Part of a small language model's weights.
Architecture: biases on query, key and value, embeddings untied during training, some layers without attention, shifted keys, capped logits.
Training: a variant of Muon for these matrices, 478M tokens, 7635 steps.
Each number is 128 + 24 x the weight over the matrix's rms, rounded and kept within 0 to 255. Layers, rows and columns count from 0.

# layer 5 MLP up, 768x256, rms 0.19, rows 51-155, columns 0-63
[[144 139 121  85 117  97 111 152 109 119 152 132 113 107 173 169 167 125  97 127 150 175 130 135  61 121 131  93 173 155 157 164 111 125 159  93  97 125 140  74 110 112 107 146 141 137 157 129 138 140 125 135 105 162 142 140 128  95 160 131 137 146 160 115]
 [185 168 105 107 142  90 112 126 191 123 123 118  95  88 143  84 106 128 117 157  78 166 135 131  96 136 177 155 152 132 148 135 144 139 108 150 172 166 109 110 108 105 107 163 138  89 131 112 131 110 112 167 145 141 118 164 154 103 118 177 113 127 117 140]
 [ 82 124 135 142 127 153 129 126 120 127 125  99 133 134 154 134 124 140 120 148 119 146 108  91 144 112 129 160 104 116 122 140 124 134  98 141 104  94 101 152 157 117  88 145 117 159 122 132 144 125 118  86 117 128  90 127 131 113 140 105 107 133 107 160]
 [116  94 117 130 121 158 135 149 145 135 139 123 144 114 102 148 131 165 136 174 127 131 120 103 119 160 152 133 102 143 119 141 118 146 132 111 127 142 125 130 126 133 125 131 107 162 123 116 146 129 106 137  97 138 167 139 102 131 129 132 122 117 142 105]
 [ 98 158 124  66 109 155 176 142 153 125 176 150 138 102 109 109 111  96 161 178 160 108 129 122  83  84 116 161 150 100 146 159 151 117 146 149 125 119  81 113 131 154 139 153 173 154 131 127 116 112 141 182 155 132 145 132 137 128  91 145 131 128 158 125]
 [139 127 139 151 145 173 136 112 129 133 118 152  73 132 136 126 104  99 134 117 138  73 147 132 126 148 135  98 165 142 107 107 169 122 164 145  86 141 135 104 155 121 106 126  87 135 130 144 144 139 141 125 133 149 136 102 133 148 110 119 105 142 113 155]
 [169 108 112 193 144  98 190 118 131 155 162  87 145 135 133 118 156 115 134 147 109 165 141 168 134 144  71 109 158 107 147 108 124 107 133 125 108 121  96 119 128 156 107 121 144 134 132 115 156 113 144 123 111 105 113 104 139 108 146 123 113 120 149  84]
 [124 119 106 111 139 131 145  90 104 139 158 131 143 132 131 133  99 138 103  58 144 151  90 122 143 134 131 100 154 154 145 107 131 168 111 156 127 154 127 128 151 105 131 158 142 163 130 113 115 113 127 126 122 123 153 156 124 133 133 122 111  99 133 172]
 [128 112 109 115 170 156 124 125 109 162 124 100 146 142 122 114 136 157 134 146 164  94 115 122  76  65 115  86 135 141 164 147 130 117 149 116 127 152 145 103 101 112 108 153  58 113  83  99 166 149  91 118 159 119 107 144 131 126 149 104 155 121 108 132]
 [145 121 133 139 140 107 139 118 126 134 141 150 137 160 159 160  95  96  91 172 132  85 121 135 135 108 124 116  91 109 155 163 105 123 159 136  96 110  92 155 106 158 138 129 137 142 134 102 123 112 147 174 121 155 135 142  83 106  97 149 132 113  98 161]
 [192 114 102 120 109 107 147 104 101 157  87 106  56 145 114 132 158  87 126 121 101 147 188 186 148 137 121 156 115 115 136 115 133 106 169  78 161 133 113 157 135 140  92 153 121 129 124 121 156 177 133 150  89  93 106 146 128 116  87 120 132 150 133 113]
 [117 117 143 117  75 118 151 152 162 144 163 124 109 114 144 129  98 132 128 167 162 153 166  96 166 145 121 135  99 112 150 155 118 136 162 115 125 142 162 125 115 139 130 122 118 156 120 110 140  60  92 134 124 127 144 126 157 110  97 144 138 155 124 131]
 [121 110 135 107 108 169  82 107 127 124 105 112  77 116 117 150 143  74 122 132 119 159 129 132 158 117 166 121 110 138 145 121 115 112 147 101 122 102 126 124 138 167  93 117 126  94 169 140 102 169 110 121 146 137  95 147  99 153  81 150 110 130 144  92]
 [147 147 119 193 122 127 110 147 111 106 120 137 149 157  90 100 121 107 102 220 145 139 134 124 101 112 140 112 110 108 114 130 101 142 129 121 167 203 142 106 177 136 140 128 146 185 127  97 133  93 136 132 155  76 138  96 109 164 144 125 168  98 109 128]
 [177 144 131 175 148 126 136 116 143 119 148 136 103  99 110 149 118 129 116 178 138 112 119 121 137 122 144 141 137 164 110 101 167 127 133 146 138 163 126 111 112 133 153  99  90  81 148 137 113 165 109 171 190 109 117 114 125 103 131 136 156  69 120 125]
 [107 150 135 174 112 151 104 132 138 114  85 115 162 121 131 134 106 157 100 132 135 138 158 130 136 143 101 158 109 105 126 181 123 139  95 171 167 110 119 153 113 113 151 148 138 130 140 128 122 136 105 121 136 140 140  93 126 122 121 123 106 126 113 106]
 [137 170 138 139 102 117 106 126 147 124 104 124 184 132 107 108 123 148 127 147 144 142 133 168 129 170 147 127 111 120 136 121 104 114 159 114 147  85  94 175 127  99 105 131 125 107 116 158 107 112  77  98 121 122 146  94 116 144 107 135 145 183 137 144]
 [124 125 108 117 146 150 134 130 141 114 147 132 125 182 146 137 129 125 111 114 125 113 130 147 133  89 110 124 133  97 161 122 139 154 121 128 101 136 113 140 129  86 117 133 140 122 142 123 148 146 129 130 117 136 118 142 119  96 136 140 142 123 140 114]
 [166  75 117 117  87 132 101 132 147 126 140 124  83 112 107 123 142 118 117 118  94 153 156 108  99 159 154 106 136  89 150 116 165  91 152 140 114 122 120  79 171 138 133 148  98 128 114 165 122 113 156 159 171 144 160 132 152 131 104 125 125 147 125 143]
 [124 118 153 123 145 162 130 102 139 140 161 112 116 144 151 122 175 132 139 137 102 134 123 110 138 110 129 142 120 129 119 134 143 142 134 150 125 137 123 102 126  88 130 118 159 118  92 144 146 136 111 158 130 119 154  96 111 157 112 148 118 133  98 156]
 [ 99 105  92 152 113  92 172 118 130 174  92 157 133 152 146 146 119  97 144 156  83 105 161 104 141 112  95 125 143  87 134 117 118 103 131 137 154 123 140 111 111 186 105 126 137 201 154 140 139 143 195 127 125  78 157 131 144 184 102 121 130 107 129 112]
 [ 88 148 135 132 143 116 159 148 131 108 122 137 124 187 131 131 109 127  87 152 159 147 151 145  91 139 120 130 130 172  88 112 125 126 141 132 117 117 115 109 125 149 159 175 141 177 128 131 161 150 127 101 158 134 159 130 111 120 127 122 156  95 161 140]
 [128 131 134 155 164 141 111 112 117 137 164 157 172 130 140 131 126  87 160 122  97 129 142 152  98 107 134 122 148 154 138 121  91 135 155  85  91 124  89 117 120 120 117 121 126  63 104 112 101  92  84 117 146 162 148  98 131 108 158 136 129 122 122 127]
 [101 154  96 107  75 149 194 146 140 105 120 131 136 140 172 108 140 126  79 121 155 139 166 132  97 132 134 136 134 143  91 118 139 148 137 127  92 112 119 123 140 153 105 123 118 137 127 130 131 127 150 115  64 108 114 133 117  49 110 145 111 125 157 128]
 [142 161 127 114 122 154 149 104  91 180 112 134 129  75 129  99 133 140 126 157 196 124 136 103  98  86 129 140  98 184 134 148 139 126 121  97 109 110 156 113 102 125 162 154 120 117 139  97  72 122 147 127 131 125 132 100 156  91 117 135 116 123 119 103]
 [153 150 134 134 130 100 165 149 151 132  91  97 122 165 153 133 154 115  69 152 161 152 141 141 112 136 120 112 125 153 112 170 100 175 116 133 127  95 105 129 142 131  76 179 177 103 115 105 110 129 120 136 139 126 132  83 191 120 116 103 130 107 100  76]
 [147 135 151 107 136 159 120 131 130 104 122 114 123 154 209 147 164 153 124 144 116 111 126 120 137 152 117 182 106 146 118 118 141 145 114 129 117  97 106 148 122  94 100  98 128 144 133  90 135 138 117 145 126 117 152  85 108 127 119  87 107 127 140 110]
 [125 110 129 164 128 127 106 123 174 130 127  93 118 182  87 103 104 122 108 104 119  77 122 122 145 137 130 145  80 116  95 108  98 122 117 176 150 154 156 142 145 156 126 144 154 101 157 164  57 127 104 133  92  94 173 139 144 110 112 141 141 169  83 162]
 [141 124 140  93 126 155 132 124 137 126  85 148 110 119 133 166 130 157 104 145 136 131 101 128 141 151 130 134 139 130 101 116 106 122 116 147 174 110 131 114 125 143 112 147 153 132 118 109 129 158 141 145 143 145 108 124 105 140 139 161 131 163 144 147]
 [131 159 140 132 137 126 139 135 145 137 121 150 124  47 120 122 174  91 115 112 140 158 154 129 161 106 120 160 114 159 136 149 106 147 150  92 150 110  85 111 125 145  90 148 122 168 155 157 111 126 117 117 166 155  89 133 123 185 108 122 102 149 122 110]
 [116  94 150 123 105 149 174 121 130 129  99 133  90 159 134 140 135 122 133 119 128 121 129  97 126 127 127 105  76 151 134 141 103 147  80 143 117 152  93 113 113 172 126 177 132 125 135  92 130 106 157 127 130 104  89 133 106  82 104 148 137 167  87 131]
 [128 114 133 124 119  95 126 128 210 158 137 127 128 112 152 138 118 138  76 127 110 115 123 111 125 127 127 113 124 151 133 101  88 141 143 136 121 133 145 129 154 159 184 189 110 110  63 110 165  89 177 113 186 122 145 171  74 145 151 137 152 114 108 105]
 [ 98 144 131 125 110 141 115  78 109 113 127  82 142 143 122 155 118 183 168 146 169 142 124  82 137 124 129 105 110  90 120 137 125 137 107 120 134 138 152 140  92 151 142 134 143 101 123  99 136 117 131 100 134 117 143 191 148 169  79  87 132 126 120 144]
 [141  79 130 135 106 144 100  81 148 170 135  66 118  94  76 105 125 130 104 141  90 120 134  97 166  76 148 142 132 131 119 115  80  67 149 129 105 120 164 152 150 179 130 103 128 156 130 162 103 113 116 142 123 130 111 100 114 147 112 146 124 160 134 128]
 [106 104 138 170  85 161 128 172 143 185 164 126 114 143 136 129 117 111 125 118 111 117 106 114  96 138 152 131 121 154 126 142 164 101 141 167 164 155 119 143 154 123 120 116 115 141 126 142 111 118 111 154 100 147  92 130 109 137 135 177  89 124 117 152]
 [118 132 114  97 117 141  99 144 143 179 132 149 154 158 141 172 100 129 112 163 123  94 137 132  90 132 148 162 160 136 138 129 170  89 122 117  85 139 116 152 131 103 130  79 121 109 129 105 144 175 105 138  92 145 138 137 116 121 129 113 111 152 125 195]
 [139 104 158 126 154 123  90  95 138 119 127 132  87 106 137  86  90 147  90 128 125 148 117 146 165 124  86  80  89 158 128 132  87 106 152 138 124 103 108 143 125 117 132 136 117 112 117 126  89 134 168 108 161 107 157 143 139 140 124 104 156 136 136  94]
 [115  88 131 148 145 156 135  96 128 123 141 156  85 108 177 165 138 141  98 116  98 114 102 115 164 133 102 147 117 134 154 110 110 166 105 137 102 151 131 125 145 121 139 104 148 130 127 117 122 120 129 162  93 127 163 145 140 117 171 154 143 120  98 103]
 [102 179 132 127  95  96 131 161 131 157 114 108 101 131 146 119 106 117 136 125 128 137 124  86  98 144 154 117 107 136 131  94 112 118 120 121  74 111 121 100 119 134 118 101 129 139 131  77 126 115 129  73 134 122 143 131  97 120 166 149 132 134 108 118]
 [127 194 154 137 121  99 131 137 135 134 120 160 120 132 141 140 125 122 114 167 173 169 100 124 124 115 141 122 148 124 122 108 137 137 127 119 132 136  98 132 151 137 138 142 125 121 154 125 182 121 117 141  99 112  96 120 106 109 132 116 109  96 121 142]
 [115 151 151  99 117 128 134  70 143 124  94 151 100  98 142 102 170 114 109  99  78 107 148 121 140 124  85 151 119 151 100 162 128 139 138 158 137 107 123  87 129 116 135 126 132 142 133  98 124 158 159 142 141 121 158 112 150 103 118 114 154 127 114 219]
 [133 126 116  97  88  75 101  86 106 158 134 122  97 154 142 140 171 121 152 182 133 114 134 114 125 152 132 148 159 127  99  92 138 126 123 108  83 126 155  84 121 136 124 180 108 146 100 117 155 143  75 117 169  83 128  96 120 138 131 148 113 135 122 136]
 [146 111 129 145 115 105 140 124 128 136 127 156 108 139 144 189 121 137 160 100  72 133 100  72 107 155 143 116 137 156  87 126 117 119 120  92 165 120  90 157 131 119  85 131 140 129 142 150 101 137 101 162 143 119  95  71 135 123 135 115 122  89 185 113]
 [142  97 113 153 151 127 119 127 147 132 129 118 147 125 122 122 117 140 133 112 126 105 142 110 140 176 104 128 111 111 143  93 122 151 127 109 151 140  73 140 118 112 120 160 126 112 156  98 148 111 147 113  96 148 122 109 115 112 141 127 163 148 159 127]
 [112 144 152  86 123 155 121 138 136 140 107 139 148 155  88 128 145 120 143 137 128 147 138 134 132 113 117 103  62 108 133 142 119 129 108 136 146 149 129 115 122 132 117 117 118  80  98 156 163 129 108 131  78 138 122 138 127 129  95  91 142 136 142 141]
 [ 99 121 116 118 112 153 118 113 133 143 185 146 140 123 129 122 126 129 119 149  84 148 137 156 105 103  88 115 141 140 126 122 127 132 150 148 131 131 115 173 144 131 109 159  89 118 152 127 157 137 140 152 167 165 176  87 143 129  76 138 110 116 128 163]
 [157 160 135 160 134 164 123 117 165 183 147 122 134 144 119 139 132 127 114 117 113 127 116  84  58 129  91 146 112 139 115 106 114 132 176 104 126 105 102 131 103 108 123 149 149 135 145 158 158 123  96 118 129 105 128 175 125 100  92  95 128 153 123 120]
 [137  99 153 157 139 163  96 133 121 144 116 133 110  93 142 127 100 124 126 114  91 106 121 133 125 157 114 177 164 186 159 129 161 129 140 104 115 128  99 107 189 116 114 107 141 157 103  92 164 133 109 140 119 117 159 121 104 107 128 111 111 171 130 135]
 [131 139 125  95 121 157 131 111 146 140 177 170 122  95 164  88 100 176 141 172 113 125 112 125 147 146 100 126 166 122 130  86 113 149 160 151 107 102 126 141 123 162 115  82 149 126  99  83 113 122  89 157 161 155 166 110 141 182 133 113 104 160 108 107]
 [ 96 156 112 108 141 155 132 125 160  94 109 147 169 118 112 125 156 139 149  74 111 135 128 111 123 119 142 118 179 110 127  97  86 105 154  91 147 111 130 129 134 157 103 107 136 149  88 116 145 139 110  80 106 120 141 139  90 121 130 133 165 136 143 143]
 [124 160 110 109 106 124 155 112 142 157 137 143 150 126 146 135 133 109  94 118 166  99 143 109 142 139 127 151 126  92  94  98 101 119  97 131 145 126  85 153 137  85 144 146 113 165 126 131 103 141 137 126 167 143 190  86 130 129 122 123 149 142 124 134]
 [156  61 107 111 115 110 138 141 169 121 126 124 103 125 131 122 161 110 143 175 152  90 128 122 109 145 140 141  98 122 110 126  81 167 195 112 121 107 111 133 194 120 144 168 113 158 127 156 137 132 144 103 136  93  96 150 130 146 148 147 137 131 134 155]
 [139 140  85  92 152 133 140 104 145 180  99 145 146 155 141  99 129  78 115 152 154 143  93 166 150 179 123  72 118 152 131 144 138 118 164 148 117 110 129 151 115 150 108 129  92 128 174 113 113  90 130  82 118 105 158 197 172 131 111  97 115 133 157 108]
 [112 157 165 128 154 145  99 125 168 120 123 166 150 162 128 163  90 128 187 150  91 141 137 117 101 173 113 104 129 162 136 138 114 106 108 102 117 159 119 108 159 148 156  92 125 128 135 139 111 111 116 156  79 127 135 152  81  87 101 133 151 172 130 146]
 [125 112 178 168 133 163 141 123 125 114  75 109 153  97 159 136 139 133 204 144  95 127 185 103 119 108 146 119 112 159 150  95 135  91 165 112 148 114 124 100 149 182 123 113 122  77 129 158  97 139 176 125 112 146 118 140 128 143 122 158  91 131  80 114]
 [117 179 171 174 159 136 130 126 109 116  79 139 134 107  99 113  84 106 137  79 118 138 172  93 167  96 103 146 100 142 146 145 158 120 105 178 152 144 119 129 153 150 131 138  87 121  89 144 114 185 148 132  87 120 120 113 107 177 149 152  96 116 141 140]
 [157 135 111 100 122 120 109  71 128 133 144 162 112 124 156 151  97 121 163 100 128 155 163  97 135 135 132  97 140 115 123 100 129 136 111 131 150 180 123 131 135  98 130 118 132 119  89  95 154 158 106 128 126 127 132 110 156 110 111 154 135 138  96 107]
 [191 127 191 140 123 160 150 186 159 130 142 144 115 163 106 129 111 106 148 117 135 161 123 132 106 169 176 141 145 140 150 151  79 152 101  77 161  86 180 139 139 136 101  94 126 129 138  92 135 107 128  99 115 114 121 106 126 114 169 156 114 150 132 120]
 [190 158 158 135 124 114 145 127 160 135 111 132 183  78 134 160  98 114 114  80 123 145 135 152 137 127 160 133 116 138 152 124 166 116 149  87 147 140 118 108 147 121  94 147 130 138 163 118 151  93 121  98 136 103 158 125 113 144  95 133 128 125  81 150]
 [157 123 127 120 132 122 124 155 127 103 133 112 109 134 143 120 155  99 102 153 121 105 119 127 113 102 154  95 149 134  91 146 112 148 145 111 129 134 126  91 158  84 160 158 119 119 149 140  98 127 110 150 114 141 159 119 135 132 140 142 130 134 153 150]
 [146 158 114 131 122 145 154 129 133 133 118 129 146 131 147 133 115  82 145 129 113 179 128  73 159 126 136 121  99 123  97 100 157  98 113 138 111 154 108 134  88 166 127 118 122 129 102 144 144 146 114 172 118 166 149 168 127 137 134 171 124 129 111 116]
 [154 123  91 126 136 153 125  96 119 124 153 128  91 127 122 113  84 116 129 150 135 133  78 160 103 128  81 137 133 136 149 149 141 130 127 149 160 148 156 140 157 125 162 111 153 128 135 110 111 156 151 136 180  67 107 180 128 103 133 120 122 122 120 117]
 [124 122 144 154 142 108 105 127 158 123 105 126 173 128 139 111 136 100  84 149 106 106 108 181 143  94 117 120 110 148 209 122 128 128 160 112 140 137 121 127 134 133 114  94 111  87 140 155 127  85 136 141 137 121 140 111 111 147 170 153 123 138 153 147]
 [145 103 124 125 129 128 108 148 143  99 109 156 121 111 120  93 158 129 125  93  88 100 115 111 138 127 132 142 109 130 126 136 131  96 144 141  97 156 110 178 149  84  55 178 126 138 103 129 132 114 114 123 100 114 120 141 142  73 160 103 114  92 141 132]
 [ 96 100 107 128 127 110 125 147 131 173 155 117 130 129 116  94 101 128 147 148 123 114 113 143 124 137 116 134 154 129 101 146 153 136 131 141 119  67 109 137 115 130 151 143 174 131 123 152 137 200 129 138 152 126 144 139 116 113 126 117 148 147 103 139]
 [110 141 157 180 109 129 109 140 132 120 118 124 136 162 104 117 114 140 129 193 101 129 158 128 151  98  96  90 139  91 109 154 141 118 144 134 180 134 105 162 135 110 123 131 113 186 117 121 129 129 114 155 136 132 162 141 131 139 105  89 141 134 106 118]
 [117 105 100 119 113 130 113  94 133 111 116 144 122 117  97 124 142 139  94 112 139 155 117 137 170 111  78 180  77 160  94 106 133 113  83 122 137 120 139 118  92 134 159  91  94 133  77 125 143 155 156 143 163 175 153 155 158  89  78  95 141 141 115 151]
 [ 78 144  96 104 155 112 121 141 138 164 156  95 138 132 120 185 146 125  99 120 123 106 114 126 134 103 109 159 130 100 141 180 121 109 131 143 114  93  97 139 137 141 139 130 113 135 126 122 136 121 131 144 101 150 110 118 117  90 128 151 159 112 124 157]
 [121 112 149 130 134 196 133  98 154 152 149 142 117 116  80 110  89 134  99  86 149  99 111 124  99 144 113 163 149  98 111 130 116 100 150  82 149 144 155 174 116 149 134 112 141 141 129 123  85 113 133  86 130 150 166 137  77 111 176 115 174 120 133 133]
 [126 138 123 139  96 171 158 139 151 108 112 108  80 132 166 133 119 103 124 108 101 114 129 144 145 146 191 110 116  73  72 152  91 177 132 170 147 121 164  99 163 106 130 129  87  79 124 141 121 127 165 152 126 127 124 146 154 134 124 114 141 117 131  93]
 [133  95 145 148 144 135 124 141 138 163 130 120 112 179 143 145 139  88  96 148 108 167 105 125 145 125 146 117 123 133 124  79 142 139 106 101 120 138 124 122  61 140 141 121 124 149 119 161 161 161 127 143 156 121 144 133 154 111 127 104 138 147 125 155]
 [146  79 145 115 123 104 163 127 140 137  75 136 117 124  99 107 132 141 108 128  43 132 101 119 128 131 177 117 111  99 154 158 124 120 152 123 107 122  69  70 103 152  93 135 150 126 123 117 116 117 133 123 151 146 133  89 120 132 110 156  69 123 164 107]
 [140 148  68 119 151  91  87 137 172 132 111 154 154 154 121 138 131  96 161  74 126 130 154  99 164 101 123 113 151 116 108 152 114 145 127 181 129 145 116 110 147 134 103 174 120 177 142 123 191 123 104 110 134 122 101 146 150 134 124 176 113  78 119 142]
 [139 114 126  94 138 114 139 149  96 128 125 184 116  84 113 100 158 123  93 190 112  63 118 146  63 142 124 142 134  90 145 139 109 130 139 138 100 136 142 132  97  84 138  77 144 128 106 131  98 174 137 121 144 143 120 106 194 122 184 164 106 118 142 138]
 [165 143 126 109 145 114  71 110 106 128 120 144 118  93 149 149 117 100 139 102 137 135  95  95 135 124 160 157 116 131 152  85  97 101 150  99  98 152 140 118 137 162 137 128 159 120 136  99 120 153 119 116 106 130 157 127  86 125 130 127 108 181 149 106]
 [ 87 157 143 185 130 113 129 121  96 129 138 118 147 150 158  77 156 157 161 106 123 154 102 120 119 127  97 139 117 119 151 130 127  87 135  91 120 117 141  79 155 132 155 133 139  96 118 137 133 118 166 125 110 108 141 151 227 147 170 158 172 133 109 145]
 [151 116 134 142  80 142 137 142 147 196 152 107 140 104 125 123  99 112 139 150 109 110 100 140 106 128 189 137 113 114 146 170 122 147 124 114 137  79 131 115 121 130 117 100 108 137 151 128 103 152 121 141 105  98  60 156 122 105  93  94  85 113 136  98]
 [114 129 180 152 144 141 144 101 138 114 184 143 118 124 156 108 151 148 111 141  83 168  90  94 102 129 121 108 120 126 111 120 107 141  93 125  81 130 131 117 158 113 132 133 156 151 123 135 164 106 145 123 114 118 138 147 170 103 163 123 141 146 104 117]
 [165 117 105 152 118 147 101 121 131 173  94 110 111  91 116 105  91 156 148 140 163 130  63 111 134 153 123  84 112 103 144 125 145 104 134 123 150 149 109 110 106 134 123 122 119 115  86 145  71 143 122 134 143 132 127  91  99  77  89  91  90 121 105 116]
 [132 143 120 130 166 114 101 152 140 167 144 145 110 105 136 126 127 145 144 136 146 133  80 148 103  80  79 169  99 172 135 146 110 133 134 165 158 137 129 147 125 169  87 155 178 100 136 116 101 128 137 142  95 136 122 108 104 110 133 144 100 134 136 116]
 [137 154 101 114 146 137 154 147 133 164 117 136 126 136 127  94 122 110 114 111 202 106 122  90 158  88 124 127 153 109 128 127 131 136 144 150 131 105 121  93 142 151 121 150 107 114  91 151  90 117 141 115 130 142 118  96 144 125 116 122 130 139 101 119]
 [159 121 118 181 127 115  93 112  90  86 108 132 139  99 204  84 142  84 118 181 115 120 101 120 112 127 156 125 140 162  97 141 169 108 165 129 122 114 103 117 111  75 106 133 135 119 159 138 113 130 136 111  98 145 177 125  97 138 115  99 159 111 162 188]
 [ 96 125 113 125 133  71 166 116 164 154  98 151 144 119 144 141 134 107 144 121  88 122  99  82 133 110 100 126 108 169 130  86 159 129 138 130 156 147  91 121 102 118 142 107 118 156 144 146 130 132 164 166 145 151 136 155 134 124 132 146 110 104 154 153]
 [153 115 123 112  75 121 108 127 146 125 124 139 161 152 167 139 141 132  95 142 106 114 133 185 123 155 134 191 176  95 138 139 144 143 117 144 125 102 104 181 133 130 130 123 139 152 105 104 129 130 138 155 107 131 120 120 147 123 129  71 136 137 165 128]
 [128 153 132 104 149 119 162 114 103 123 122 130 110 135 160 116 190 135 124  99 151 105  94 100 134 103 121 140 158 139 100 105 119 150 156 144 114 149 115 127 167 154 135 130 116 173 122 112 148 147 137 140  99 131 142 120 140 131 144 130 138 134 129 141]
 [134 127 138 135 129 148 144 117 128 119 141 120 145 129 115 137 134 127 124  86 120 150 123 116 131 122 152 119 147 142 154 117 126 136 138 155 133  80 149 114 117 150 151 121 102 138 121 147 141 137 135 101 107 118 146  74 127 132 122 120 165 143 120 183]
 [118 147 116 128  75 105 155 130 152 125 146 136 143 136 132  71  87 100 109 143 125 143 102 140 131 129 151  97 115 154 110 152 128 117 142 138 112 119 125 130 126 120 114 130 111 176 122 183 134  87 154 159 131 139 158 118 115 126 160 108 106 156 136  98]
 [171 147 103 144 135 112 146 134  82 136 131 166 130 152 156 136 105 132  98 134 159 102  90 118 135 122  93 105 136 124 102 153 168 112 117 141 128 142 121 120 221 104 147 140  92 124 123 123 125 160 134 145 125 144  99 171 131  73 150 116 118  87 135 164]
 [ 82 146 128 145  69 125 164 109 103 150 132 121 148  74 129 122 142  90 117 169 101 109  76 131 100 118 130  84 137 104 123 127 127 136 139 169 150 145 113 167 134 121 115 113 109 136 152 128 129 181 137 102 140  99  86 106  99 131 131 130 162  93 103 115]
 [115 106 137 125 148  85 120 162 153 142 149 163 131 165 142 136 155 101 122 121 118 157 133 115  79 100 136 130  93 181  69  74 124 115 103  94 158 138 136 118 119 132 101  99  94 147 106 138 114 152 162 123  99 145 129 118 134 146 115 145 142 181  90 106]
 [116 112 182 159 102 112 122 143 104 115 147 125 128 112 134  93 124  86 103 143 147 134 137 127 120 118 162  91 165 123  86 152 140 128 117 104 144 139 124 123 137 112 118 147 114 116 126 153 116 123 107 148 127 130 134 111 141 120 117 138 134 134 164 129]
 [155 154 145 143 143 172 155 124 146 109 108 175 123  94 138 151 117 139 132  93 113 107 150 128 127 128 136 133 150  88 140 129 126 169 146 160 136 136 119 119  87  88 115 108  75 114 116 107 163 139 131 101 138 170 139 101 111 138 130 133 137 150 165 121]
 [142 131 126 105 114 108 141 140 136 141 125 114 104 168 115 153 108 142 107 111 133 144 132  80 116  97 131 126 123 130 140 120 122 108 119 145 110 139 138 125 121 107 139  98 141 186 108 130 116 144 111 122 129  99 117 126 131 135 108 128 123 130 137 134]
 [ 99 121 127 131 156 109 121 127 111 123 123  95 135 107 134  98 145 122 171 106 125 124 114 123 112 116 118 159  86 104 120  97 120 114 110  88 119 169 144 132 158 105 129 158 118 109  89 126 123 136 148 132 125 116  89 147 108 138  95 151 125 135 143 134]
 [145 146 135 138 142 147 132  51 121 106 150 142 119 129 126 103  97 140 133 136 112  93  92 139 128 137 151 127 127 132 150 139 115 118 136 107 113 121 160 149 155 145 114 133  90 148 136 117 105 150  97 171 144 107 127  98 111 156 145 162 109 128 147 135]
 [142 151 130 137 155 147 122 114 108 101 149 125 156  99 142 115  99 117  86 126 176 165 176  95 138 109  92 165 110 134 152 108 118  98 144 112 118 153 125 169 124 124 105 137  80 132 186 144 167 146 109 125 128 151 128 105  94 132  60 131 116 155 132 174]
 [139 156 136 124 126 134 149 173 163 118 133 118 129 165 150  95 142 127 100 143 137 144 149 141 110 151 130 164 143 129 143 140 144 115 159 122 144 149 162  98 145 144 111  97 138 110 128 103 146 119 127 102 119 149  96  99 121  87 133 122 133 112 145 139]
 [117 130 108 160 158 114 123 116 128 155 188 126 159 155 116 113 125 144 130 149  78 126 138 108  90 136 142 100 145 147 151 127 153 109 148 107 118 114 127 123 145 104 149 110 108 140  97 113 181 152  84 120  93  70 158 100 140 125  91 134 146 107 144 108]
 [106 128 150 136 132 181 168 113 117 110 117 102 112 136 101 144 119 112 128 110 145 130 137 152 146 146 139 131 109 118 164 170 140 120 148 103 125 151  95 167 148 128  88  91 140 141 140 102 149 147 145 137  99 148 121 135 153 118 118 100 160 104 128 195]
 [160 130 146  85 103 129 143 120 143 120 135 179 129 154 135  99 106  83 102 146 129 111 130 152 133 133 164 167 117 120 126 110 123 147 150 153  84 125 143 126 128 136 100 142 117 158 108 117 167 136 150 132 140 115  95 109 107 144 130 117 109 127 100 143]
 [107 140 121 141  75  93 113 129 146 117  77 108 135 119 131 125 104 141 132 160  89 134 126 138  98 140  91 140 111  77 139 138  92 130 191 109 108 136 169  92 130  99 152 173 156 165 142 121 112 146 138 118 103 175 155 149 117  98 116 165  98 131 128 142]
 [154 171  80 128 106 143 100 108 143 153 119 144 165 107 135 124 109 117 127 147 130 111 102 146 136 111 109 150 120 157 123 132 120 144 140 126 118 131 171 119 147 150 116 120 109 126 108 126 128 171 145 147 166 117 159 159 131 132 106 168 118 100 137  95]
 [133 140 131 140 142 102 139  82 125 170 174  99 127 133 137 147 138  83 125 120 136  96 134  97 107 124 133 154 153 128 139 113 112 143 173  97 110 164  93 128 121 144  49 166 159 128 124 105 145 113  91  79 149 131 120 113 195 135 146 123  76 141 180 137]
 [117 126 143 157 147 139 129 118 138  94  89 146 151 121 117 188 148  98 139 126 127  89 161 131 137 120 139  83  98  80 117 130 149 145 140  76 144  97 128 145 128  91 124 102  84  89 122 116 138 121 124  89 135 125 102 144 134 127 115 146 125 117 150 141]
 [ 85 187  92 119 130 143 121 134 191 103 115 152 136 153 162 131 106 185 139 125 108 126 125 109  87 170 132 111  86 117 115 140 121 151 133  98 103 158 100 145 152 132 112  52 113 150 152 106 118 114 140 107  97 136 121 142 180 110 147 137  95 113 125 147]]